Weights of a small GPT-style language model, trained from scratch on English Wikipedia.
Size: 9 layers, width 160, 5 heads of 32, MLP 640 GELU, 5.4M parameters.
Training: a variant of SOAP for these matrices, 290M tokens, 4422 steps.
Each number is 128 + 24 x the weight over the matrix's rms, rounded and kept within 0 to 255. Layers, rows and columns count from 0. Numbers have three digits each.

# down: layer 6 MLP down (transposed), 640x160, rms 0.0726, rows 492-511, columns 0-159
# up: layer 6 MLP up, 640x160, rms 0.0726, rows 493-512, columns 0-159
down492:141119156092116122104116095143124101114181110180147141106132118110065118165121125161109122144121120137130140121124130085124130139130115158135152105096093141076140127098128112092106141119162136068136111139100169116091120079123143125123133111134125127145119108129132087119132098142104091110090144104161125102117099114114144126136121177122109124116103084138152123113142157133127138101096109136171123180136146095128105134121123124140105169120135115157135094105155134113134128148115113
up493:136118101164125171136134119112124114122124080158151124146102153145181127094093116133105140100129111133090145126139133116172089190082132151126127111159107125123158120109119107128134112154196112101144112116150135150101167090138104136124133144148107108118136094131138130091174138090119095108162111147108082084128141123156122127135132118108172106177118128132170153116121137103122161088148175131127098131150132167118136132138128113144107096140103128096143094126125150143170130136098173
down493:078137141172080140136147093163145138149118144205121118154074157140083106130156099130101117121138139130155180149136159149162114125161107102086118123135117180134136145124151099094148111123129106153114117162120159146114128151094134117104103150137128135182143093126121128144146102142146173102130123117146151111142130071110171128117089128096131099156135126113092123108117142177144111139159139129168133134112162109139093131116133096124130148123140139128115140132115083138136091097170131
up494:142151151161109137154113074127122165121131176135126127135144095155131098108131166154150098146171181162135113123139161167111171136145104129138134166145159106109102123138108142100098121140133138094145127154154156156094126149098093112114107151126140135081137158113099142143177120119133094123112161131116091115141110110145169177109129125092113110133147173140179166127094119101137087149120177168090107106141130135148169162126130106141169120098076108110133149110127132147119136100118130
down494:147119141133148109142174116109159152146115117109087133124116114128141128099142128104125150127120099112103097145152155126133130118078152123161131186129156149138099116146116158133127148132140110145159155156135152159152108112095118140121109088134059112160127112148154102147158117137153146081107152137146130110103112127102135154105137153125170146157137107134127134137105110132111170150117098163109117142115140148107089126083101097119142166138159099140097146120110109093160124102186130
up495:146131147164116111149128107126098151165099173127161109146108154126127121146099116126124153122074065166155114195171125150146132110106111104110096121118121157115145156116120157124142149159144138130129131127123152153124082083132101150123127107126087102145114080150098141124164102129119127130093117137114128116099097114150178129119126114125169129147118133086121141132130134150130084100156171136114100157101141110126117101105111096078172168093134133141112097168138107121143149083154128
down495:120111113135123145112189166155147108126113137107146152131129145160129128157115122128123165140157095123129114114102179115140136107106122154096157142116142093101105167146140139110104149139110136163143117122149172084115135156149093142148130122147129137096179110130113132112147161119089168158103128077120121132102177093136095145130150127124115134107143138143128141099099126092096106118139113106143173109121123119112136124142137098154125128159129131140120118116152136136122143130120093
up496:084094150152154101133151147101114123064135110093089105156141092147134133118153137168149076117183143102116129172104113140125142071119100108116176112133122132110131098132133153126126107125152126070117129149100138109123116130168116125106105134084134131129117074107054141145141079111110137098143111100071081144107108137145129120102108158160133166123138102096121133126137099129146137162128096119139151136098148123080127126114127121117105137149135126135101144122121155065104164117136113
down496:169161123127105163108145105129142098164141148132175145102139166092142078115096123095092172129108106187117129090154172107113143199101124141132098160104138094170122125122108097078171128145140114132115133090143105133086128118091156134135127122111109108119158148169160100117124153129170117170114117127168166096110134099123132155139159083123124085120157175139120104120051147088128136138090140126147117126127129134163110139112122125113159107106122107147146108112097124147177120128119101
up497:131099133124146142166178169153165113143172082200152151124107177176094111114066135118148169148100106129135113162123118146086132142136110147122134108112106120118115150135152127184158137117147159119162121143151129113142112110160106153153106123135087104141118070118131104110136133177096117119076142150117188109148129103128159109129137111131122131145135122116118165111127131138153119138123145139130156136153115123130104181135145148116040123179177127156104152090126148135121105116149124
down497:151125153135154148153104138116110112142116164059109168120094129118113135176145110179083126168176145111101121145167170073152144133096128088116122157136148167115128103117086100120150140152154095090166110100194106127120111147098141142140120147138105150139138113096130135138077144136139108146182105109133101147088123144111088100162151116131152145130129130136132101131120160129128097087130129102160134156110158147125160118149086096109159108151132153173110125147107121161113146164138121
up498:118129133151136134124119096116154154107119110153127131085136119166143121140120096153109136109124159144151135132108157159114120135129153184142137137119131116151128147147119122145139088149076125132081115146172078116135128095080140106111155105122140159152102168137151147111134162135108144142118119111141167113083125160103134116129113139138128145126142141117116156134118151127124142110136073129120123126186109132129107139134137129150139102139137150098142119116155131132120140142098130
down498:116113124133103108121152141129122101149151148119185139137093132114104140130128177138120164127125164110157104148137136149146139172143138165118148125112151134167124112123136101129111155114159111148152108144136107128130119155161141151110102128116150140160125120158137135095129128125132139160131145149127092120148139136120144107142109112169114091167145133137154139150096161104150143160125130134178117128155130120106127170138129123117132128151156149135141135120119113144096095138155164
up499:148128165146108134125127164161135157131146169122119096131137095152143130126101117128118127093142139132137130167128103125116083150087138187139141174124174150111115089130152098122117136092146126144129107137108159135100129137168162107111139165105080175131062087137117136133135092103101120117122148122120139112129119095101083098154125137144111110125142124154071209134113162109150100112158115152109121092136121127131150151145145186109110128117098127133135141118124151143137170097090146
down499:129119098182120112160146086082137128137109121156116127123168114101109131127141112147119102128148112083119139095157141124124116131135108086118056117137116118141168140118127164102110145110121130096081181127151132104138155141121140107196134123165135121110146135131153108153147134158155141118168136103142136131118147099131144151107141135103122109140163118124161102110108128153134131118138166128128131117105101147137158094160109102136108109145124149140150141145167140165131145136175113
up500:132124139143145082161126152127140157143156133159144120136106103122156113154169134154132150086106125159080148132095133118117124156068156113153157147129093128142186102104110149149149127150147097127148090103135161087110131088135130149090130139124125152130135091124119118150109072133155170106133163097125166122135125134123104145119180125111159108116089146094135118126137153113124152100158127126177155123140117117133154152156112128110114090105180105168136112084103128127106153171131107
down500:136098115110106140134133142108123124132115122127160114130171138150095133142123185148151127124088099135144125147124121123154125129136111116112138132125114113110111133115138098116173122122108103117135106119107077147138180119121096153126140115129146160131090145118155131110090103078111153173127090134147086155102127097152130120105113142138123118140148108152120082085099183102112096139153082123102168155096164141134128074115082118121125109159110111181123130151119116104141123142086086
up501:131138123142167177098174128096119142122110138119144166127128072130152125132135139116125121119141150146116103133127133163124094144151100091174108138129135151132098093159123081128111092139075135098128159102161125135124100116078152080106158106101161142118189153115125119148165145134092108124130161127148113180137131130095151130141135116108149089089144115120127130131101130109127147124125136085125112156120121160102138127140122157086112074123130145123122125112128119124145139130115152
down501:103157131107106139146132115123141131114117128130096123127118130139102155087116154106142135123118097122120147125137083126167174124122083130101121155115128096112113129182139157119108165118138126129148116173105111138164129123184107166138131125142129123155080135144130176106108129147134102123143098162105129112118107098085118137153101125132116136102100137118103131123098122086115111128126131148133164106097142101174124156126118118146149114122112148124134151094124121144150110126138147
up502:161183117135109156123108102151152132095145154140127124152173145111122128102140117142128159113135112137123147125096107138145143172064138105055160169120125141116109120143119152139156161149106122154166110121121108111120106146132139163153125132144165111132104102149151120137162104115129117111123121155117148105114092139161123135138158099112127147120144138090162133157113143097113080171145163124123112160115106164126103143140160100121171131135104111120146157125149101114164129098113120
down502:141126094164130143152114119112116166161132109112145129125108177134138129151126143168133116113114127094140144137155153112125123105129102107172130094128200156150142149134136152104157148144124152074081180109150149130101113113125109126138119134108116096083113124113130082158107098128159168107164124155135144163131073123163139111060112114120086102146105146122151149155128131166143167109107117142111125129153173146115102129122151134166118093154104127124069095134149138151099112102129103
up503:136070129156160115150088101116120100140138122141139094151130151138126075105112166124118129127124139113118171187155123140158111130131109110093139185084146152123130108094124120123151135101133102119131145150093141091091087126143099133149149117136141128134200129076118135172165130101139185174097148109070094159119107171117129141137125092128139142140119127108153077144143125126141108099115117149123152132111129145156114094125106095098143163131132146139095128123153116179139100141118088
down503:139100115118117152073159125151154092137172122119149141137164120115161102125119110148095125162123124135154142108122157128131121135186034140094149134096159176128102121117118117116085170141135110083132140125160108125131095123150151113092122072126152111108103171139125112072119154131129129172098094131078136137137171178128161123127079054101133119108108113146143091142133117141124125106143082085153140136095165109141079150163155158161145124141100154153214162167119149175127132117181182
up504:087149136143117109085140136121083155167109154194158152145170144158128108136139169141113154134096171143096154147158126134140141100173149154151113097112168177156149139121132124137161121161098136105121127163131125086126138123139112147122134144114122139115108110091141151135156156110179183124132128069142160153104133133137123136130111131168136153139108140135120147111107177146152155123092173102182133065089161127152149156124105113129106114106160109131095115139122120113166156145148123
down504:113126099130121088134158087166057138139134088100152151137145105125080130125149151157126110115112164121105103079124111140138109119100126090107152157146112102151173143145124144117147099147153123103131141144097148104123133133133142141160134072162191145103088136105151145089161124125135149130092099134135139124127124149139125080136113106144129093131092151104138106158142117109149114133103147105147150107070095093132111161143120113112155099130133167114174132120147148101149092081127075
up505:106140129140164098149101138139113124135152140147095132106146140125157077144127112187172170112109100116135099137137118133120183091102142136140131108092133151091054134085107120109152156146106117114136169160105170139144144128148119115138147081085131124152124108136158120111185138124138153123124099144157148146138107115136160125113081114172142144150170155110201121133127114153089117118135160136137114165149136137138165131160204153151128121139178132126140139122143125089130181138107121
down505:144097156121112126105164151151130159130083101124091130163100111152114175127136114116073097127155109112135101129139114155146107168114183120117129113154172126127159141106138139141154119105146118129146112113090136131087135166116118132134115114098125137137135154127133175100137133145199164103115146133083126169099153133128138121099146118128135144088062118127105136104145131104135153075120146106150135115104077079113172150098132146119152099143129117142121122154128101107086099153163113
up506:131153140117091116141133153139113130124125138092132113164145140160182110132152107124152126135125116147133135126118116100117119160115108127166138102125135149142164092120118103112125079123135161106125109145129117151131119098174173157116127107122127140139126106129105077126123107159133122123130117114113154115173133077114113108123170121149132144092131143133115125086155139131143136104146141164119154133143116157128141120164124194137101110136121145150131145103169114112125142140119095
down506:156118135156154116133125099144113127110126103127125117168121120120094158099097141126156118086159086102130149158125139131150115140144146182136172094144108123151114212131152109114156110121148134129129136110123132115136151135118114102155125171167123127126152114160096167129106114154122166129092108127113097141129123134129143149114121132107087118146150109108122129125109119127115134136135140135144127116144107129086139090127132105101153144145104129141134144129149136115126156101139109
up507:085108177102149137112116140128136170078149130131152092113125144122176123099138114161123149174128140087128077132123110141119117114066160092103145147125161108103124118113145116143150151147088117140174160120120121063130146124139129137136122105122131133147151121122119154097121129152075205126120134153136131124185098138132103130153170154162114088106143147174167113115138140116181092117185183143135149139194144112117129142102158129095131121150104114128140095113124148105113130132119156
down507:141113108116141130139148173118122101121105116107142152082157116117110111160117136114121105104132142137112104115137133127144119149151119122119193124119110128063139093191180127177136114134095150131183135116115109139075120079163110166101137110121158140115092154125190118139128136133148101111118164080158104133134085158139112056167169153172093082079146090145179142137165073149107156091091131160106131127153140178109121135144160082120125110127137134112139090119126146122139146147084138
up508:076170114172122093131142110079135122132151149099131125175160151130143132126137139122173122109092107133125124153126168117110156120147132082129126154156137149161105096134115106118140125087126110147135122135104144153123128138131086113101153109105178142147173148135135117117149164084081111117143208113156126120138160108141115094115160105129121133163118173116137105173125108129146128165124144107156153119122129125175125137093177136144140131111120134139133103111150124122106152117158123
down508:137135128097113138113178135088183137130139090139127114123087120149099163119126102187142161087160120131058125133120131145126137162154163158100106150130121060176147147118111138113137141148105138091133158117193135089173148147163111124095121124120167110123120125120123114106128145083101108165113075150126116089106160144093104140150135116123166121138112104114129136138095141125179088110152125164107133169129067122087114173176107066152122109134130137135075180114114149190152108180116139
up509:113154153163157108105121109125140174085093129145139143155127121071087100146152147137130120110089132148113102142107119151145096121130123131124181141120118136140098157110108140143138150147157141134125158129085102138085134159120105128131149148129154132170105122138121144128144100084101118109134128149132120152126107140135130113167097114109109134138134124145139174151123141121096112126130086131112116134100113119118113104115135072125092137139107153163118156099071115115164145094112106
down509:117123147144122137116132131123114130151140196139139164119147140104119113150146122108106122149104082114117145132106142100153133060128102122117148123117091097111117143094103148138105161124148144127141136132060081105155086117114093090104108126154125154140137175121118137112114131110100126113096127146125135088105147148101112138168157110124165107121103161093135161112140170141118115095087129119114119119148102169156080124149128096145137085124150126152127153128120131111116149129130122
up510:154151106152130102117121144094137164112106154130151112151099135147099151134085118130134120119111175162100144111150129132121125113132158164145128140144090095094132100126160125175117117126120125151135111151126111114123127111111136107112159150102134178117124156134117111132160108147105123134127133145144109126130106093108096137095098103137159117119156139124120149098140147148150202146118112162146103117161095154132139129116143130108136102130137143147100156119150151154110145110150186
down510:107099182129119124143135128150166104103151118101121181147133132122142095124173121128121099135129084097115094168135122156137137138122110110126154130137096140136110122164121116111120134150132132125150163126135150134157150156135126151110079109109107094138107122124136123127112156126145147117124105114104169119151117128106131122153147133102103136127095130111110088149106144113120050117115139103127150171123139111076102135130145115107120158118122133122148129149115144103152107161134103
up511:144127143137080131126146128112106103177147146101143123136118123131158106134122131131122121130145118124117114153132152119148104131170109106128113126126072106139129124121137156135127104129122126097162169106170122120126092124145110090135123133108110115138108130107125169127130148141149127156084122168144117153054134135146126133149144107127138108145113175125100063118099130093168136103102187162124152136135142112080122121105108123147168141163151151112148126148095153084113174100165157
down511:152104080122152074132128135118117142115094146112136091126139125128101162113138102115136133127165133119109125113116081132149146091118149096150136131163104078099092101146131148148083149126116143154127131167185143091113128123098132139116065114126157171130153133128103138182110127158149146151093127150131111140152131187118104136129121114126117097154161100086132118106133095162124122115144141080093120118143098156147143120129133175144140180101156154083109135148174136100106150111106119
up512:114082149155129081178149150132109116152136124131147119145114120143167141134104129089114122150105158109097119152135158149113130156106137116081114184140145085153128147110148099116162139130185143147065115143173116159095079122185165101152148143125126193149156144140150185149127097136111132131110121157154123154101108149121144133151113106139114146167126132135127140128144112110081177161102142138129099103152145130113170130076149125117162139125145132147144134074062129076136141164140133